From a checkpoint of a small transformer trained on Wikipedia: 2.97M parameters, a variant of Muon for these matrices.
Each number is 128 + 24 x the weight over the matrix's rms, rounded and kept within 0 to 255. Layers, rows and columns count from 0.

# layer 3 MLP up, 640x160, rms 0.273, rows 485-527, columns 80-159
[[165 136 124 108 108 113 105 114 161 135 109 135 137 152 120  91  86 111  88 158 119 132 118 169 114 161 158  75 103 117 148 127 135 140 153 125 134 103 160 120 160 138 118 120  97 118 141 135 107 133 153 165 149 127 160 143 122 144 139 127 113 130 113 129 102 107 119 142 151 129 132 100 137 128 140 109 123 132 158 118]
 [ 95 123  90 126 109 118 135 103 181 139 128 133 120 140 125 110 101 117 132 142 145 135 122 192 110  79 168 171 132 149 106  95 140 106  73 164  75 143 134 104  98 137 123 123 113 132 117 128 153 123  76 125 107  54 145 191 156 141  88 141 122  84 175 162 165  96  75 132  99 151 143 112 145 117 150 113 136 121 255 143]
 [109 138  96 157 100 115 136 138 142 147 109 167 133 133 166 127 138 120 127 170 142 124 118 147  76 121 112 131 190 108 127 147 149 110 137  92 138 125 160 136 103 150  96 132 154 150 137  97 147 134 108 103  84 133 123 117 155 136  84 143 100 110 116 113 105 114  73 129 153 108 106 114 110 163 164 134 117 186 126 170]
 [147 145 150 130 132 129 109 128 128  84 137 148 135  96 133 124 135 136 155 138 129 100 120 130 141 117 123 132 124 114 111 110 170 143  97 152 128 140 163 104 125 186 111 136 146 108 116 154 156 130 102  67 155 103 148 141 152 125 125 159  91 134 163 145 124 139 128 102 120  68 117  88 106 128 156 145 126 116 151 117]
 [129 128 131 129 129 126 127 128 129 125 126 128 128 124 129 128 128 129 126 129 130 128 125 127 128 126 128 127 125 127 129 131 125 123 131 132 128 129 125 130 126 128 130 128 126 126 132 127 130 128 125 126 130 129 126 127 131 127 128 131 124 126 129 130 128 126 128 127 127 125 126 129 131 132 129 129 129 130 127 127]
 [135 146 127 152 144 104 132  95 169 121 156 168 113 134 164  88 111 113 107 132 103 151 129 107  93 115 104 150 165 108  96 116 143 135 133 114 157 161 138 163 108 146 116 145 164 149 107 128 188 121 108 108 142 160 168 148 147 165 154 180 137 120 158 133 121 139 140 127  85 107 128 121 120 131 142  97 111 139 116 123]
 [120 142  82 112 151 113 148 129 140 145  91 174 163 133 143 134 161 115 149 103 124 111 123 136 157 126 115  51  96 170 107 136 112 144 135 125 117  78 153 119 118 101 116 137 111 122 142 118 108 106 122 123 151 132 113 163  83 123 137  95 162 119 143 110 135 108 138 144 157 139 138 116 176 132 136 108 141 128 141 140]
 [139 144 120 141 129 117 122 107 135 105 102 150 135 157 135 117  99 131 118 171  83 165 134 105 114 146  93 146 111 161  95 118 116 124 148 132 166 150 144  94 104 171  86 149 135 142 180 137 118 162 117  78 147 129 134 150 139 138 106 104 110  91 160 127 128 107 118 152 115 132  96 137 182 119 114  93 117 132 159 124]
 [109 117  98 122 134  73 183 133 116 164 136 131 154  99 158 106 112 125 138 151 119 159 122 168 172 140  99 103 158 188 132 128  78 144 139 137 107 144 149 108 121 147 120 136 134 149 115 119 127 141 118 135 168 137 150 172 109 127 123 116 109 111 139 143 105 120 117 100 105 110 141 158 119 130 188 130 123 160 125 111]
 [110 146 129 101 139 103 153 101 111 140 127 102 124 105 140 134 103 131 100  98 164 122 132  68 103 127 175 109 133  96 129 116 110  99 128 120 123 153 142 183 164 130 149 108 118 134 111  86 141 171  85 143 101 115 100 106 137 167 129 101 148 149 111 130  76 149  88  91 162 120 102 107 132 112 160 133 142 125 124 116]
 [ 97  99 163 154 140 106 150 139 143 172 139 118 142 122 115 153 166  94 139 125 116 116  83  94 111 109 119 126 170 111 124 156 136 105 141 182 112 159 123 154 143 111 106 116 152 126 128 134 114 157 118 109 135  88 110 156 100 119  81 168 122 107 143 117 154 116 151  77 102 147 112 129 157 131 123 142 143 157  76 178]
 [153  92 104 123 118 124 168 161 106 149 100  69 164 122 105  92 116 120 128  83 119 148 124 146 142 131 120 124 106 102 147 112  78 158 152 166 189  97 153 169  99 121 183 161 139 140 120 109 137 130 100 107 103 125 108 140 101 100 136 117 132 134  83 108 126 154 151 119 155 176 130 118 155 105 118 118  99 128 145 119]
 [139  96 135 136 118 114  97 143 152 146 127 125 116  88  73 138 142 106 115 102  95  95  89 132 139 133 105  59 111 109 125 119 136 126 133 143 122 141 125 104 109 164 101 127 162 137 141 124 100 212 130 197 102 117 122 117 136 117 155 102 131  73 147 134 145 125 136  72  93  45 164 134 121 185 121 129 136 152 119 126]
 [127  96 114 149 101 112  86 151 148 108 146 135 102 117 137 119 115 102  90 133 113 160 121 162 124 140 111 108 103 149 166 150 106 148 138 135 140 153  48 102 126 151 119 123 176  89 137  82 113 125 134 123 153 137 170  91 110 148  99  68 147  89 149 155 136 121 135 108 165 116 145 105 162 135  93 129 115 142 141 166]
 [101 111 100 102 142 166 135 115 155 107 171 123 110 137 155 107 111 121  83 110 101 188 159 140 111 158  85  99 112 181  76 129 121 113  97 141 122 131 105 152 115 116 139 103 131 114 131 129 119 120 120 138 135  96  84  86 144 107 107 118 117 110 111 123 128 153 139 111 155 189 147 111 102 113 148  86 148 108  84 147]
 [113 101 179  96 161 126 149 162 133 156  79 122 139 104 105 113 135 141 114  92 112 155 154 114 122 160 133 113 159 143 135 145 152  99 125 105 118  76 122 110 121 144 195  90 144  95 111  81 196 115  98 139  92  95  79 161 122 136 118  92 136 136 158 120 119 143  84 160 119 175 158 121 154  86 145 148 117 126 130 137]
 [ 90 147 150 116 112 135 132 142 139 160 137 112 112 121 147 148 161 133 124 161 114  80 106 141 135  93 168  98 156 126 119 154 125 125 139 145 185 169 148 122 167 129 115 143 121 138 129 156 111 108  93 144 122 109 140 149  73  85 144 164  97 146 103 135 121 112 120  84 106  77 139 145 131 135 119 150  92 117 103 139]
 [156 124 100 164 164 124 138 135 114  91 129 102 148 110 103  97 117 138 112 130 127 145 122 127 129 139 161 100 148 127 127 142 129 134 131 150 149 119 117 105 126 144 111 128 116 120 174 113 145 102 174 113 136 137 130 118 142 100 132  91  91 159  94 161 107 144 126 135 131 135 143 156 122 110 147 118 164 188 106 110]
 [115  92 106 124  95 101 126  98 129 157 165 139 125 112 135 102  92 117 123  89 146  98 164 152 140 141 118 132 112 139 120 123 135 127 131 109 116 147 109 109 122 142 127 127 101 123 131  82 120 149 140 150 171 119 141 151 148 135 138 142 164  98 164 111  86 117 111  85 150 135 197  96 161 107 149 149 136 128 123 105]
 [106 122 139 117 113 161 125 109 121 136 112 156 117 116 129 137 129 124 116  74 154 141 152 124 131 114  85 129 134  96 138 136  85  78 117  95 131 114 128 124  85 127 145 107 160  93 143 127 114 132  95 120 123 163 151 124 137 125 159 149 106 105 128 141 142 163 130 103 151 124 115 176 116 125 119 132 138 180 128 135]
 [ 97 109 101 144 147 148 138 155 155 173 110 171 115 119 124 108 113 126 116  91 103  87 128  85 142 134 147 143 135  95 168 177 109 166  81 103 122 130 119  97 158 168  99 117 124 121 132 128  90 122 129 155 134 105  94 121 136 132 113 128 106 112 137 161  96 135 140 128 117 146 177 146 112 178 106  97 156 130 136 114]
 [135 112 151 143 128 148 103 140 124 114 108 168 155 100  87 129 135 141 106 123 143 118 164 138 114  80  72  78 166 155 128 148 133 109 148 146 141 114  95 123 133 126 103 134 162 128 143 115 120 155 138 150 142 151 115 140 166 102 152 121 131 135 165 103 142 143 136 107 125 151 123 151 130 140 102 126 128 118 141  99]
 [100  55 106 114 169 131 102 123 130 111 121 163 104 142 147 183 102  97  95 206 180 105 104 158 129  97 156 124  90  76 133  93 109 108 180 135 136 198 105 103 121 124 109 151 109 130 175 201  93 142 105 222 127 129 124 152 120  94 158 136  65 109 105 189 103  63 149 103  57 149 160 127 158 193 167 121 129  85 107 157]
 [136 122 150 112 122 109 139  93 126 149 105 132 123  98 110 129 124  98 108 123  77 110 145  76 103  79 115 121 178 135 130  98 177 132 147 125 152 164 107 136 160 121 161 120 151 129  81 120 171 128 130 119 136 126 130 141 112 130 105 172 118 146  72 123 152 114 119 131 138  96  58 112 191  97 126 125 169 123 106  90]
 [130 110 125 110  91 122 104  92 151  98 148 169 110 120 115 142 104 127  78 104 152  90 130  98 121 127 110 115 121 114  86 136 131 181 109 109 118 140  91 128 165 136 154 147 108 149 157 151 130 157  90 160 187 153 129 145 136 114 163 148 144 133 126 172 134  94 148 121 146  90 118 124 104 125 119 114 152 180 108 143]
 [ 92 108 131 167 114 172  80 135 159 122 110 154 118 166 146 104 136 121 122 139 141 144 144 134 111 116  81 113 135 113 119 163 136 143 172 105 132 129 128 166 143 184 115 129 121 102 105 131 105 130 121 161 124 138 147 137 132 161 128 139 108 100 188 131 118 108 107 133 108 141 111 114 112  74 138 128 162 143 129 112]
 [108 132 108  95 148 123 127 121 110 144  83 106 160 151 132  83 136 153 117 161 132 132 102 148 140 132 118 175  90 108 152 120 108 105 143 143 122 174 119 139 117 144 142 140 130 153  95 129  96 100 101 227 142 121 165 116 140  98 174 154 124 101 146  99 105 138  88  83  80 115 130  97 138 163 199 116 110 139 124  91]
 [ 80 131 135 144 125 147 139 128 150 141 143 174 125 108 134 162 110 155 118 102 106 115 114 129 148 118 122 113 112 127 122 147 116 158 124 101 139 141 137 100 127 136 130 156  96 136 117  93 120 137 148  98 138 128 116 157 171 153 186 173 157 103 101 158 123 131 174  97 104 167 153 121 112 115 111  93 162 149 135 116]
 [100 138  97 128 155 144 131 128 149 144 143  88 155 132  88 125 147 145 127 127 145 167 142 142 127  74 108 110 103 103 123 144 126 188 132 148 143 102 178 136 143 160 140 139  89 124 158 153 114 100 144 139 174 132  84 138 118 130 141 132 114 185  93 145 171 117  90  67 137 120  87 127 134 121 114 150 131 119 190 158]
 [178 198 143 145 129 108 116 171 129  82 138 164 128 129 139 136 148 104 112 127 106 130 114 104  94 128 136 142 116 114 138 135 127 135 131 135 168 107 141 134  91  96 124  82 116 134 154 102 136 106 114 118 115 126 125 154 196  94 131  99 131 105 106 112 125 109 101 130 119 115 149 154  98 172 163 100 104 118 100 136]
 [121 113 145 152  94 138 151 101 143 141 138 125 127 126 123  88 119 141 131 141 130 171 149 139 108  77 128 138 112  89 141 126 141 147 193 133 128 131  92 116 142 123 144 118 120 132 122 102 123 160 157 154 131 126 111  93 163 121 143 133 157 103 136 121 142 134  90 144 163 109  68 115 146 143 135 191 120 155 112 145]
 [ 98 115 148 134 115 137  87 112 133 186 116 133 142 130  92  95  99 101 108 107 146 133 141 126 106 118 133 162 110 109  87 143  94 100 148 134 156 127 134 112 118 127 116 109 110 120 188 161 122 136 154 139 158 102 155 148  97 168 149 132 181 130 160 153  83 101  70 102 131 164  81 112 132 132 119 109 107 142 138 129]
 [163 113 111  75 145  83 107  97 104  90 110 173 102 100 121 135  85 119 103 116 125 141 168 125 158 156  78 132 138 124 103 173 154 121 141 136 119  84  99 117 102 114 109 145  85 117 122 116 151 133 102 101 136 154 184 139 142  87 112  94 134 129 113 166 129 151 139 142 107 153 150 128 147 156 168  98 106 137  83 162]
 [127 125 116 116 146 132 100 100 137 149 150 152 131 113 121 138 123 111 135 119 130 115 123  87 153 100 115 145 151 136 141 146 102 101 129 143 114 108 130 136  75 133 130  88 123 111 176  87 138 143 155 107  96 137 156 125 133 141 141 140 131 146 116 143 134 140  52 197 152 122 120 140 148 105 139 125  99 161 138 138]
 [126 123 119  93 151 140 135  95 121 112 124 125 155 105  59 132 108 105 106 119 100 109 129 110 159 116 118 127 145 112 142 128 143 113 149 159 120 111 135 131 113 127 100 114 127 168 123 115 103 149 144 132 105 136 112 112 132 154 107 139 129 171 125  89  86 189 117 138 132 180 145 117 140 196 106 100 152 114 142 117]
 [ 94 141 134 133 111  69 107 122 184 146 113 127 101 127 132 180  94 120  84 137 144 156 106 138 106 110 120  93 127 133 105  85 116 132 153 104 118 132 118 131 132 110 150  95 138 146 121 119 114  97 162 131 120 141  94 127 141 138 132 149 143 136 141 149 113 123 122 155 169 171 110 101 114 110 170 123  96 140 149  96]
 [115 145 106 127 168 103 171 128 100 103 146 131 138 105 115 121 132  90 129 108 131 163 132 175  94 137 122  92 167 112 132 118  90  92 118 149 121 127 127 135 143 135 110 100 114 142 158 103 133 179  97 105 153 111 106 104 152 137  88 112 126 120 125 143 126 144 166 128 155 138 147 100 124 110 168 154 148 138 132 155]
 [123 106 102 129 107 150 119 100 130 134 142 122  88 132 160 133  85 146  88 107 110 162  88 162 123  94 120 129  98 102 115 131 102  75 128 141 159 190 143 166  92 103 149 129  93 126 118 133 110 182 129 161 171 133 135  82 136 148  98 106  88 142 123 160 116 115 143 149 101 133 110 147 182 125 155 149 133 125 116 133]
 [120 165 117 137 157 103 149  71 169 116 126 109 132 117 125 114 122 171  90 122 120 153 114 123 117 131 110 111  63 118 128 122 137 144 132 117  92 133 105 127 110 129 140 133 133 127 100  81 130 130 147 107  96 149 114 107 105 105 149 135 142 105 168 122 115 127 100 139 115 119 108 118 113 101 152 123 175 140 134 177]
 [142 134 129 125 124 119 144 102 159 160 136 125 101 167 157 127 123 120 123  72 142 123 140 121 163 140  72 161  73 134 126 120 120 123  94 157 160 161 124 173 126 128 128 152  93 146 160 140 124 158 111 134 146 145 110 132 163 146 144 160  93 133 121 124 157 137 104 110 135 132 138 131  60 159  93  88 129 159 118 158]
 [141 133 174 106 113 134 138 173 148 101 158 146 133 111 105 116 173 153 147 140 138 164 151 157 114 142 109 106 143 128 100 166 101 139 115 119 115 139 113 160 108 130 123  86 149 104 170 121 128 145 121 114 149 156 105 134 112 155 140 115 113 128  74 118 156 131  93 179 126  93 134 171 160 109 159 167 131 110 108 141]
 [160 162 141 124 145 139 103 144 120 132 101 117 180  93 134 128 155 136 102 113 168 121 186 134 145 123 112  99 133 127 117 151 100 116 136 118 149 118 125 124 143 148 114 111 112 119 129  63 162 116 122 149 106 118 115 161 131  93 163  86 130 135 109 132 164 100 112  96  79 169 130 191 156 153  95 136  76 133 172 149]
 [147 119 124 126 117 139 141  94 139 140 147 135 144 130 112 112 134 114 148 129 125 151 142 124 112 121 154 121 140 104  73 143 127 120 110 124 137 135 100 116 100 113 163 115 134 120 135 112 102  85 149 112 131  95 132 127 150 149 137 168 174 137 166 146 104 110 128 121 137 165 131 173  90 120 157 132 147 155  94 139]]
# layer 3 MLP down (transposed), 640x160, rms 0.17, rows 485-526, columns 80-159
[[119  92 121 106 121 143 145 120  62 139 132 134 126 153 160 129 139 132 141 145 131 120 181  91 118 124 146 146 129 114  62 146 184 135 126  99 135 128 121  64 122 154 156 149 127 138 108 105  91 145 126 112 160 158 120 136 145 153 108 115 141 160 135 106  83 133 167 120 129 172 113 165 116 113 113 123 153 153 131 128]
 [134 150 119 102 120 116 126 158 190 117 112 129  96 121 116 119 124 122 147 115 106 152 114 171 122 126 147 167 125 158 120 120 129 114  88 155 129  95 147  93 148 141  93 118 105 114 106 115 133 138 100 136 125  89 124 172 130 149 126 127 131 112 135 155 125 121  99 125 118 118 127 106 138 141 155 148 141 120 255 140]
 [ 93 111 161 143 104 123 126 137 151 147 100 161 108  78 145 107 121 110 145 149 163 109 178 161 135 130 123 127 119 115 123 171  86 147  98  98 126 125 111 121 107 119 152 120 100  96  80 141 145 126 121 105  98 124 119 156 114 130 112 126  78 102 142 103 101 119 156 132 113 164  94 152 117 126 108 124 114 119 115  97]
 [144 180 107 175 100 116 128 128 162 125 106 134 123 123 125 171 123 145 147  58  89 123 138 125 114 169 119 129 123 104 131  99 133 138 128 116 130 116 112 176 120 115  95 135 108 119 118 130  91 131 106 118 108 155 155 113 115 143 146 129 144 125 105 135 148 136 113 133 118 118 140 144 112 117 124  89 134 134 173 169]
 [122 123 130 128 127 128 127 125 128 126 128 132 126 133 124 128 128 130 130 131 125 124 133 129 128 129 128 128 125 130 127 125 128 126 125 125 125 129 129 130 131 124 126 124 131 125 124 124 126 130 129 132 129 125 128 125 129 131 127 124 130 127 127 130 129 127 123 132 125 126 128 132 126 127 126 128 129 125 128 127]
 [124 105 126 104 138 139 162  86 120 123 103 142 178 130  98  98 147  98 158 105 111 155 141 128 127 125 126 116 158 133  93 127 157 137 110 135 100 145  85 132  86 163 156 151 139 120 102  95 153 159 122 135 146 138  61 104 131 158 181 124 100 103 137 135  41 153 116 122  88 129 124 124 115 144 118  90 138  91 148 111]
 [141 119 153 124 109 123 131 107 119 104 130 113 120 151 151 136 126 129 155 144 105 132  84 128 138 127 162 149 123 159 123 144 109 110 152 103  99 140 107 111 168 131 115 120 131 150 120 133 146  97 134 152 122 121 162 155 103 117 143  95 137 131 133 133 111 108 171 138 137 139 124 153  76 159 133 146 148 117 141 148]
 [122  97 122 131 147 154 124 117 157 130 125 146 119 133 141 102 160 122 100 139 126 156 125 108  91 113 137 107 122 197 120 165 190 135 134 102 129 132 163 120  82 107 108 189 126 151 122 186 150 158 141 139 163 161 138 137  64 159 147  96 104 103 159 142  70 116 111 122 140 141  84 112 121 134 130 125 163 150 132 115]
 [104 192 153 106 167 116 143  97 118 143 123 124 148  98 140 125 142 120 129 160  95 130 145 120 144  86 122 179 148 134 167 186 145 125 107  95 116 145 105 116 135 127 129 155 155 114 148 127 119 111 126  99 107 160 126  94 152 106 172 144 125 104 122 126 113 150 150 125 132 119 122 128 101 150 166 131 143 151 112 134]
 [125 120 148  98 100  83 109 106 122 118 149 107 123 147 131 168 128 122 117 133 112 114 141 143 138 115 128 104 111 102 138 149 110 126 138 136 154 110 151  75 140 160 132 176 113 117 141 121 129 103 158  99 164 109 105 129 116 126 115 137  82 151 131 114  99 130  98 102 107 152 157 122 141 104 136 134 117 176 143 142]
 [ 79 124 146 106 107 128 131 124 146 111  99 113 164 155 146 122 115 157 101 151  95 150 132  78 105 151 105 123 109 149 158  72  95 145 120 123 171 140 105  87  97 123 132  79  89 127 130 172 182 142 148 108  84 125 118 138 150 132  99 134 145 114 111 133 109 158 168 122 122 109 150 148  95 108 105 103 158 147  58  94]
 [162 148  73 185 136 109 109 135  98 132 107 106 152 179 106 153  83 144 101 136  99 153 192 106  93  70 159 117 141 121  98 121 145 176 104 177  95 119 128 125 173 141  92 197 108 158 129  61 175 127 115 186  85  63 108 154 117 136 156 155 123 125 118 103 124 119 103 103 160 127 138 139  99  86 121 134 158 110 182  74]
 [141 107 197 146 147 112 139 119 149 159  91 126  86  87 115 141 155 149 162 124 102  95 147 138  92 149 114 102 154 108  77 120 151 149 117 127 130 138 138  82 138 134  97 149 143 156 148 127 140 176 113 153 120 104 138 139 136 114 117 108 154 130 124 166 119  64 101 114 124 108 153 157  98 101  93 120 108 118  88 153]
 [178 155  90 155 140 118 157 110 156  99 125  94 154 148 126 139 140 103 147  94 139 153 138  99 130 156 151 131 113 139 134 121 107 130 130 142 171 150 132 126 115 147 139 139  81 158 169 115 150 146  93 144 103 132 200 119 156 117 156 136  63 122 124 141 118 111 146  90 201 151  90 120  90 119 144 128  89 126 122  94]
 [132 142 110 164 134 100  96 151 116 119 100  98  67 127 129 162 126 127 146 139 125 135 118  70 170 130 114 118 104 119 118 135 136 122 125 128 117 129 117  77 160 163 136 106 103 158  95 137 130 106 142 105 121 131 114 134  88  98 140 148 114 130 169 171 107 155 147  38 115 173 127 115  94 169 128  84 140 123 175  93]
 [ 84 111 124 124 140  85 139 150 132 106 178 115  95 129 147 163 119 123 113 171 169 130  77 123 169 147 126 135 103 156 146 114 127 131 156 110 150  63 145 124 102 148 131 167 105 159 169 101  64 114 122 105 122  56 139 101 131 112 148  55 165 110 102 162  94 138 152 132  97 106 149 153 137 129  93 125 146 107 150 145]
 [145 143 107 150 134 163 127 131 132 176 100  81 126 135 150 108  93 116 129 169 148 125 111  96 160 148  87 132  90 196 100 142 131 146 115  97  99 139 104 138  88 107 145  61 146 144  87  99 125 144 118 151 159 178 126 154 174 143 166 119 134 142 133 145 150 118 103 100 142 106 132 105  92 169 119 132 148 164 120 164]
 [135 188 129 114 102 118 150 125 116 132 139 144  84 107 145 153 150 121 145 185 125 146 148 116 135 126 124 136 113 131 114 134  98 150 166 132  87 146  91 107 158 120 135 148 152 127 111 125 114 189 136  85 133 126 106 117 137 142  89 106 124 131 102 111  92  80 135 164 114 118 132 156 131 120 125 157  93  67 151 130]
 [146 160 159  82 133 106  76 122 158 136 122 131 140 142 107 142 146 112 163 119 203 134 138 105 122 142 160 122 118 122 170 180 115 120 103 125 108 154  98 136 132 120 155 139  78 169 117 141 100  97 128 163 102 109  74 129 141 127 100  94 123 120 141  88 145 120 104  94  93 124 131 148 156 154 121 153 128 133 139 109]
 [119 141 156 135 154 147 112 126 124 112 118 132  84 115 120 108 118 107 150 150 130 111 129 120 112  90  86  99 109 155 151 158  96 146 127 118 126 140 160 126 102 131 115 151 117 125 160 144  86 124 147 121 160 159 136  95  61 121 124  90 100 102 122 181 150 161 168 149 121  96 156 115 128 128 160 119 134  87 129 171]
 [165 137 134 103 148  98 134  72 112 160 199 124 150 106 119 102 166 121 154 144 105 133 145 138 135 101 129  91  65 100 127 130 115 135 166 134 165 147 172 118 167 165 101 117 143 132 117  81 153 125 110 100  77 133 128 170 111 137 125 127 124  99 153 104  83 165 131 129 153 143 130 107 107 117 106 143 139 122  88 100]
 [119  91 164 112 114 117 102 122 143  88 105 143 149 135 155 183 103 114 149 156 140 114 114  95 102  89  81 137 106 133 132 143 182 121 147 135 123  97 153 138 143 122 126 114 168 136  97 104 132 133 138 119 122  65 122 138 160 144 134 111 113 174 145 159 129 124 126 168 115 125 114 159 138 135 135 134 135  92 158 134]
 [149  99 134 116 144 197  66  84 158 122 128 152  57 151 118  92 137 128 105 179 156 205 140 144 121  96 122  96 116  85  67 107 104 137 133  81 122 125 127 115 102 113 182 166  76 107 105 176 169  98 142 139 116 166  84 143 123 117 121  91  96 171  99 117 155 116 114 153 108 177  75 132  80 163 149 111 110 152 107 163]
 [139 109 129 170  92 122 130 130 174 110 142 107 153 119 161 156 136  74 136  96  91 124 156  82  70 119 148 181 118 135 118 130 102 160  90  95 147 128 102 100 137 132 129  90 131 128 120 103 159 147 128 129 101  96  71 107 166  76 106 126 148 186  98 140 139 131 151 153 129 154  91 169 142 151 104  86  84 186 169 149]
 [113 116  99 100 129 101 160  99 148 164 130 128  44 142 171 116 141 131 152 163 128 101 143 101 163 110 103 112 126 132 127 138  81 145 177 137 124 130 111 148 119  96  88 171 117 146 122 127  90 164 152 105 165 130 160 116 140 144  93 124 170 149 120 106 155 146 142 130 109 113 132 148 143 103 137 148 116 126 145 149]
 [139 114 142 133 107 104 177  79 150 143 124 124 110  89 181 108 125 127 153 123 100 125 183  50 111 127 132 110 154 128 125 184 125 141 178 127 110 136 141  94 111 134 111 119 167 106 144 173 125 135 123 100 130 128 123 146 198 129 133 149  68 101 149 100 149 151 103 110 142 125 109 155 136 118 135 125 147 132 139 126]
 [105 130 121 146  96 150 132 117  82 142 136 137 135 115 130 137 140 109 149  98 117 200 115 136 106 166 152 158 115 102  84 142 159 107 123 102  62 123 146 123 101 149 124 119 152 130 134 104 154 103 112  87 102 106 127 135  98 145 140 148 132  97 134 133 145  92 136 151 104 141 130  96 117 120 143 120  90 104  86 116]
 [ 95 119 106 122 129 122 134 144 129 138 126 121 137 124 106 151 139 143 117 126 126 125  82 138 176 133 130 126 131 153 149 120 118 161 154 103 163 121 113 120 109  84  89 157 151 128 119  96 107 145 181 106 115  92 143 106 165 130 107 108 176 139 167 117 172  72 137 108 154 201 143 155  97 129 108 131 106 129 125 116]
 [147 139 128 130 152 131 115 140  92 139  64 125 182 151 126 146  72 144 149 143  56 111 113 103 105 150 137 135 150 181 112 127 153 122 144 153 154 130 119 125 135 145 138 161 122 130 148 153 157 138 137 126  93 133 115 125 104 146 113 147 143 129  86 133  85 104 162  95 122 110 137 131 118  91 143 141 136  95 137 126]
 [138 111 122 101 145 101 138 138 153 108 102  97 127 123 130 154 162 160  92 156 139 135 115 160  83 135 133 123 152 157 157 141 119 125 147  87 139 153 120 154 104 131 118 125 129 114  91 139 110 119 142 149 154 143  73 128 112 101  79 133 136 171 180 111 119 139 114 145 134 134 133 116 178 116 114 124 179 142 164 146]
 [139 118 128 117 116 117 145  81  75 123 118 166 111 114 152 112 108 146 168 101 211 105 129 130 117 142 127 152 127 126 140  79 102  81 134 140  98 148 113 111 102 106 133 124 142 105  99 154 164 151 117  90 130 149 114  96 129  91 121 131 198 185 138 140 122 133 110 148 108 136  88  87 150 134 170 185 147 168 126 152]
 [125 152 133  96 101 150 115 139 134 134  95 164 141 153 124  87  94 128 135 106 111 112 122 156 124 159 136 121 129 121 139  75 125 117 182  96 188 159 109 113 120 125 137 121 106  88  86 145 137 122 171 157 147 196 154 140 147 146 121 144  89 120 122 159 124 101 106 147 177 152 166 164  84 127 112 132 161 157 151 143]
 [133 117 135 130 138  72 142 115 130 151 111 141 107 113 116 131 102 122 142 169 146 129 159 106 144 130 137 209  89 198  92 100 145 113 152 124  97  92 107 117 124 104  83 154 156 108  94  85 154 193  96 142 109 138 110 119 140 130 103 121  99 130 164 110 100 138  75 126  59 114 100 138 133 115 108 142 130 138 121 157]
 [138 173 135 132 163 129  96 138 122 111 117 102 135 139 125 133 153 136 100 103 106 109 156 157 101 100 165 186  96 139 118 126 119 125 137 164 126 145 137 133 102 134 148 114 131 113 112 134 146 168 121 153 118 140  92 111  97 155  92 130 145 146 105 115 138 142  74 158 109 130 120 111 180  97  87 151 114 130 139 169]
 [111 174 149 154 104 166 129 103 129 107 129 115 136 154 108 153 108 102 125 156 140 165 127  95 133 145 124 128 131 127  80 101  76  99 113 131 167 174 134 111 129  97  88 130 101 152 142 125 169 153 105 101 135 183 152 118 149 106 105 103 134 120  95 128  98 141 122 132 124  91 139 130 139 171  92 113 146 137 127 126]
 [136 120 150 104 127  99 115 113 119 102 114 109 142 133 132 141  89 148 140 124 122 112 144  69 122 139  89 136 127 149  76 158 135 156 106 131 125 130 152  97 125 128 141 149 105 136  96 131 129 142 130 104 137 109 140 124 123 112 101 150 173 141 136  93 127 127 154 153 135 120 126 134  74 151 104 119  96 129 201 152]
 [183  99 142 163 153 133 138 127  97 139 149 162 137 153 160 107 113 107 119 105 145 176 106 105 139 147 148 116  95 106 141 129  87 159 126 113 137  95 137 152 119 169 140 111 159  96 155 121 121 139 142  98 119  96 125 124 112 118  58 123 112 131 101 167 129 146  97 145 148 140 124 134  85 105 128 103 173 114 114 153]
 [167 119 134 149 167 128 155 151 128 130 140 153 120 179 133 145 130 128 135  83 124 116 123 111 151 126 107 125 150 150 133 114  89 120 124 124 115 150  83 110 134 136 147 128 158 123 132 106 165 104 101 163 143  76  84 145  88 111 112 137  99 155 119  75 150 125 114  87 178 150  98 132 155 158 160 118  57 161 104  98]
 [ 89 141 129 120 119 118 106 126  98 139  81 102 128 146 166 102 160 141 144 142 145 113 174 144 100 150 136 132 119 171 144  97 120 130 142 111 132 150 140 158 157 111 126 126 157 146 161 131 123 152 113 126 117 157 120  83 157 132 143 140 163 117 134 117 126 127 126 123 141 100 122 161 123 112 122 136 113  99 150 130]
 [122 151 121 131 102  93 150 125 120 152 120 117 150 150  72 121 126 103 141 102 135 145 156 115  99  75 110 152 126 101 127 152 152 121  97 122  97 158 121 114 119 152 153 125 101 106 143 149 110 165 167 118  86 120 141  96 149 121 108 167 131 131 115 122 128 131 166 122 127 106 116 134 110 133 118 127 122 150 116 103]
 [143 113 120 126 128 138 141 116 126 117 113 120 106 146 156 130 127 147 127 110 121 115 104 105 127 130 124 133 151  73 142  95 121 107 164 136 116 119 142 108 109 149 141 172 116 147 103 191 138 109 128  92 126  98 153 150 134 118 157 133 101 112 144 164 130 120 132 119 138 122 139 167 130 119 102 135 142 104 102 127]
 [107 108 140 147 132 137 150 114 118 154 108 181 137 104 128 127 123 135 106 100 119 120 113  90 134 142 133 131 140 143  88 119 101 123 110 165 136 140 214  93 120 155 124 128 119 139 113 166 197 140 151 100  80 124 117 140 114  65 105 122 177 176 119  95 151 137 139 106 139 130 161 133 130 107 109 172 142 162  80 119]]